config.yaml
num_hidden_layers: 16
hidden_size: 128
num_attention_heads: 4
num_key_value_heads: 1
head_dim: 32
intermediate_size: 320
vocab_size: 1024
hidden_act: "swiglu"
norm: "rmsnorm"
norm_place: "pre"
norm_eps: 1e-06
positions: "rope"
rope_theta: 10000.0
rope_fraction: 0.25
qk_norm: true
attn_scale: 0.177
bias: "none"
tie_word_embeddings: false
parallel_block: false
init: "trunc"
init_std_qkv: 0.0442
init_std_o: 0.0
init_std_up: 0.0442
init_std_down: 0.0
optimizer: "soap_variant"
learning_rate: 0.0082
beta1: 0.95
beta2: 0.98
weight_decay: 0.0
lr_head: 0.00861
warmup_steps: 107
schedule: "wsd"
decay_fraction: 0.592
decay_shape: "cos"
final_lr_fraction: 0.1
batch_tokens: 32768
max_seq_len: 256
doc_mask: false
z_loss: 0.0001
train_tokens: 135800000
max_steps: 4145
dataset: "wikipedia_en"
Each number is 500 + 50 x the weight over the matrix's rms, rounded and kept within 0 to 999. Layers, rows and columns count from 0. Numbers have three digits each.

# layer 5 MLP down, 128x320, rms 0.368, rows 0-127, columns 240-279
520477563480536520432468484579489551501538451566535507465505534545525538472568470504522482432454465464453518515472485550
464470545453423469554570528517545472507425475478449468598472514457435451529504518514556527462478455466600446511565407397
528479472454597505489424483490487574519564461437498399489537520416507511515551522496481581510483534528475503398419488506
480477435536377463520466389508452556507490484401534427557485435553411492559524494426563521552547518548469513516526519452
389530488523530553657464502473379500543409555389524523542547484546587529487483484575428506499582571479615461441507457513
484593581571507547491477456521392515527427377486432536500501499420587539574469556609502544495553451487549440552482463503
377414477496512501407488534509508494599430488506545572493347598479436449536529555451444441484516480558498488527519420529
514527497565500539624579440485523563496407545438476482489392556541565425500534489451502497536486432441490369426515490428
369520473530495397519499441487524494419562470579509491458503474571546511551509514474437473470474472320489550512402559604
566599528535499450445564511493431441483541449481435505562476645501414500429494467428383492464530426555411527508426366572
527501419544421467524526509506552402441458498468449510500517462595488536485534415518504505524507467448489443549502476493
403464487444486512479586585534519556461465492524526623542468546457490464484470525530621487527550536479454509488466575467
536502502590506579524515527543479514528570648556471511484548501524500575506428530419562463532403582373497576549466489553
450532511551432559551422500507471480407480477540523401494444484539511509526482502496554482448462484530513521501522492514
445511492427510452487456557481541439439482401469412496449502524509542589443544525457558636571497429456509498514504455586
510533434516411518471561439463474476478498471618614517431500471489523479443465470597494504501434492487495563559424406472
555462513511584425530565463455505424539467593448529485455470526521501475393466597408434485477531559491474565470518507493
534439597485539545532511448448545541484542446599472538462424361496538457560501461594488441508519473510494517535482403467
514468487528544421349532428515483528448491537491504549472525457477524446501521474531493535480511489564417513481447593483
566490498473579538538527415474510561485515489501576427500531496507635546493558544536575566517568445445559447494455476476
515479550581550498494603397523523526535433526507487505559576505336443513497608536498463459576410388593437499526512479467
476516410467457427475541441478486518476493434408511379456454449588505464470533465580502470527472531558537487522472486526
453442549485505528459493418498503405564434503518533465522526553552502444601525538520538615439508470503512392470488498561
502614489479570517485461570503500471522460549454552494538452515463543350481527480505526482443517511462462534584453580473
462502528529518495571505501457447598471505473550481455419502491481478515511436506536530500461395508565467413539517539437
498502449438524469462500561496467544503508386484502442460463485558587536448564512518510568482482523548563605487519500471
512463433472490571535488575522545507559396466392431464543489479481396554522452600439523377520486499483508514521495579459
359447528537577544487476562568530568488552501484484503522511553529424459421486505575467485546545497535437484443492467531
512526466372447476500471622587594565498467592435534540587404545443472531481558468400589394566568538460430512470434609511
496536542587547480515454399501618462428450481481478425425386498505506455585524525450429436524521556461546501493503430536
506439562534455531576555615572502491535350545510462418490520463481492530540426508567495472455459449461501481478573421590
483559572589446577503508515570438530458488542464494451423552523467438497491531440562443351522482518493445595478481587470
523487456583586474497531542490534510446510430498475563394613533546519558521464469466447482498499497549511536417469446523
576506545507461531475469570582551560565503479505493445587482461494543536531469546477533541420497435531410539503437417484
485528520501527480434530515697492463544460477489475418610512461539483437518603540517501509590443483572517471519524461481
552501565465486545489543474473562606488450459580493522562498513444524487565442475451464471461590499487539544528534507562
531536452439469502371504476565535454488425577521598509576413537580408513503476574485588481488594491499470568516493525563
516460553505542447480508511458448494610437488447475507551560545550559535472455504367413543586484606447485577491466448424
511539503492497479519557427451421483464599485475571460458526629465493471570488447564490500573441484476506454461493499464
497540559510489459434447570519432486463503555403544461477433417462449470614460438585469454435596453404520494594485452522
532585503473392543576499445544479484461590370500533480525424486487527553571524524544558491501468496545443472539472422575
561510478465506547460433446434493596555489451497548564520501553599569414503517424512482530474540586581538551523530498515
576437556413603508460489483577499470449484451443484480536506472497507462565387567569486531490407502485610547501510442579
535483454583529546502455537489522600482486559582455542442471606516524505416533513479544475538374473447581555481439519519
503463372408517417491446468467550509462457591389478454513618638536526400630528531439576494481419511492565557532609404455
566501518496531543544407526476585537500491507543438477522472497493480498469452581527517463527462479501473423456601499478
576412536489528447510646453575511571580437511455513455514450448462477500565502470545525449482477522569495411571579550496
495536455472562479531570549493602648433515447469452457401440442469516550487494549535541426481547472500420453473561528456
548484488524513484478519575568520520519490441531535537506462533531614492561483548467527576498587501505520505448550443459
482490559484424552481407551528504500453589508423511520625499481561506444635520570462537509497467511456478497549512513552
532539455434572570495549513497485484428479395543563490455456503479482516528513428418393494531476550468529473492507524562
526541575511539546500584624613470484458493423461535482501553486398621456524453472461587588591549530467492536520492530467
532546511511589503452483456521556485555584537493417451569448507511533476593492532566598463503467489554530497540411561568
455417561475412523485469510469412531441486480556524512503533484499516581508471490480522499469470463498543536467476543459
527476536519513595588467467518509460469432506482552564449546561444483595537484511505466465455470502500480451520547513486
448535489486450464454456442532532383454471442481478509579509554464444556522585531431501521525436543471556513526537458471
479545548470508540414494465529503414546496446570563581529505511470507526465554451451554531572537473484479547450510544496
442369490495581430502495475410518449478474510479407551442492558454559486496531417510501444484527524484578523514544471550
565533482516475512504487535487549505491443548534524541518520434513467520599567465460521490493474489512422559511548490547
450485528566533530481596471458467507542532499497527442503400463540521418437579399514558393462582465454451472450502484497
432596546490406512473474475518448551581456519526565545498488640471496539484508520468492494450633504476452465537456556506
491522491534514495500462531382483507572431469510487554480558591470510465478571575481397498497530490500497532575463538539
465520472380474452369515505489510492455568529406499501505504529603533543536599525540510491628506462528456555444440470480
476471455409513457444479445527669427412452513416454523498400532469458421449477541541599538534546555426528529486495510529
493506495413511415533535526484461609468553548536406435494462555390482533543533407511484422604452467584501455487543550562
597581572541507439543572426481530447504549506555523447545528520554440494535516537552491457555587543423452519486493583477
432375474426446495490547534463420354421499506471442658516418529492490519477519517532463472484417497477552445491600490540
536481426516507407517447521446487530486483480440532496533511552509532510462421534448466585483591508554512435323484512526
509483541530567418502579487458494614481608558459536519508512487548496599492547531430544450552557448441473443510479526507
508523493582481467532434522548517522474541576497464479423476455530471474461538452508542470501519553459585511436516478498
507429411453514479494542473517555420461503547487545573498449503508488495468603472492492452542472442517475459469513543550
409533499433403554504545525460466487543557470576502617504516434435474472590560505561499475495530541511545520506591553431
504452594481460487485536471549477574458539536551521493537451467510539589592481462571527535539520515477500439403412519542
492564563454524468450595443454504558541431479488465519467445549523472418534515618441498543505501545534488550578563411550
594479687514438497499463435430513535565521533486521515420480492503464511514527488455441530549472524557567448463499571566
511421486465575461524522527538609501473531526384461529460403550446462537619505498490494470603436495520517484367411482482
476472504431510479561454567412395530524492415496470514454538554629472455520477561510461588446489541592438475483492493402
488563532465515409553481391473394549558473458489634505532577565555429493502530497457443494566529444493500394633573507401
539567517453553443504514553602595546601564540513540416497503525471488518401563411502428486451564552510473485553595488508
525518523483546578591463530453517451580479570523495541403535541443549425546419515549457477462501529449499509507523552554
527484524485485543473483475501470527458487483483532502503541455510521517573383424565483533438538507531487460527472506487
485461404498546459451556468533515478498503529484479591502442544448514448446505480532449467436547549495522550467485525534
471451532538555497423486488454541512484455519488468529484489502493467478509464468440474462516428479500496497448505492589
515484512561463589582438463567392500434475595453561462561533464448502483536471531491501541486525566501595508548485459476
519476412473482537494506498564440531468533552551462543493563564477524551525478583463477468519569514451389619501525579528
516500495522487364481450413549494527466485548443527483517433427514484510597517490479473481492455598473464616520409532593
484507484448550460491440586448521426525605531450496520514560505459459545435461568474542526477494475520576481492481494569
498554454536491471472512596479471553428443499564525582440522482500498422552524457528414457530513541366523515605564458575
420528490570485485573522577551475510473498407525503496500456624515471429547583502536468501576497516450529471498490569502
420519435566419481460505540510510533573466487494539479487437508476478421591501506480436556500583587453500506519548589481
454478474554466625519486432491589512457574570588450541461496411449462505498436530485461492395463378512446511446553495466
494562531385452493387553478563458525437494441587518562446505472478499419520421439479487494483420446541462542596495515482
455527466456499441509443406587460482543510526540504537519509457521508472380480492490401423498552499504512500465350519506
449422501551427506528466556589462476498569487486485634405482478471466426446506498466441543487536489518530621542459506453
473517495538495546522558486494479501568470519513478462416520541464545433514485504459552539572472460498505516525490543494
495534552491428472448536487528434501514455474582384525447539492534471504500519498415460506491480512631434543449505490393
532551492461555524462516536537461551454444514489484518451478505408487452538451498540491379451534461522537469577486467539
514520442418481583487493400449499497508453478456571584558552429510477505519404529547546469439477413574511503532473427477
534540439518566525581477448535485453487463518502469505586531517533465422486415407528485527502462485523512538515463434406
475450489476478446492438518443473522631501475525556547545383459470476454507450461555462453458465453474532442436435501496
485445506452500505505488563560527463485472547579474414525495605476485451482528454594495439499526562538491530496483485532
364494501466530516472476449525477449516444502480554416504435384470487536469549430525414430537541457464529464565460391490
486540491530479511522441515547563483524513497429468527590487554476477567570518572515441572489488575531501473459453439592
426549544446514435534540468524556558527464496631443578408589629472509545526536531581601479629446500463514579519444523520
519577586545470485470533466428472546464576485538503503493496418489554474490464515494476528494507508465535469548517555451
454524516489406504529489389508433560543468485558624542471480549451461434542478528562480459584511534441367549543460525455
430492443539467487528497527554478425568523461475538537523572463428498509473579470602457392451476521452609454530499498568
518420516489633496393497455468523612513568463512526588455478430426550527402478569537469469436576493577549408491378610526
407498543565453529552525445504486552413433460516538562489520592486480429512533451525532445440445593494564457472465488559
523451393525495472555509538536439431584485505442547428510494482524524620441542459546545523497430435486543568469450471564
486563555544520522494510496475517532470438503561568546494543441506458477481522453485535455461454542456363494471599590526
487473567446382547494421475458490443533421519455546475515484659596553471442412541531478476537484488412534543547495504525
466484449541552576510511511510434509494592478541496511488550570449415530525430496528571475505596482496498528496535438454
521510585424695453487510521433459518493441603469544566579547490410485460540462462497404487591596579495457454621601475530
487554482530570501561542510448472502545531508553456479419456613426474541495490422404471504524490466553506424507459578515
493482468487420511532484519561466418506523446468529475490421535481515445416501566469501535483480453484539514571529474531
471382423463561572502484461502523454527476552445514559540470437613586426495474428548521466419591561507549478549390511448
466484507538430417550549478508531439428470417484499541516494539509369524549513573447514546571524568499405543613468458465
561530495584550456507448529463566542552513632517493543476550487465544596545612624436538525528537556462529424533533528501
539447517483504444539504487488543542573480510486508572577588532385441556558515543425487507475403597474475453490507507555
526470420517484491395542434524518483490489512470416530485551516506483503524417537543521485464481437515482549460456453478
500550562582481499476590558517406540483503436536495511556500585542461563482417493493444503523527488554446432507461565521
554595462505477512561505375535448526474542466486497530522478490605618525549490531508493509538429541527537450509507528528
503433486462555489477466499467537572490454620573460484510470462447524543475577545435538512496471380567485517407564488520
361414488559487444490478498544464512589514552495408565577453480472525439539504566499547449486597530436429540489414468540
531442496534448538448583538496586476519463530431423528481480403475484497434527444578451484501509538444486423572578516511
499483544446500501517571534449551504551475561540524387500463508501550503558505477469514499589532384512581467497561533496
511506542480524450560437478540456491488525514503528462579468547559552509518504536433423489520491536419514480420471556533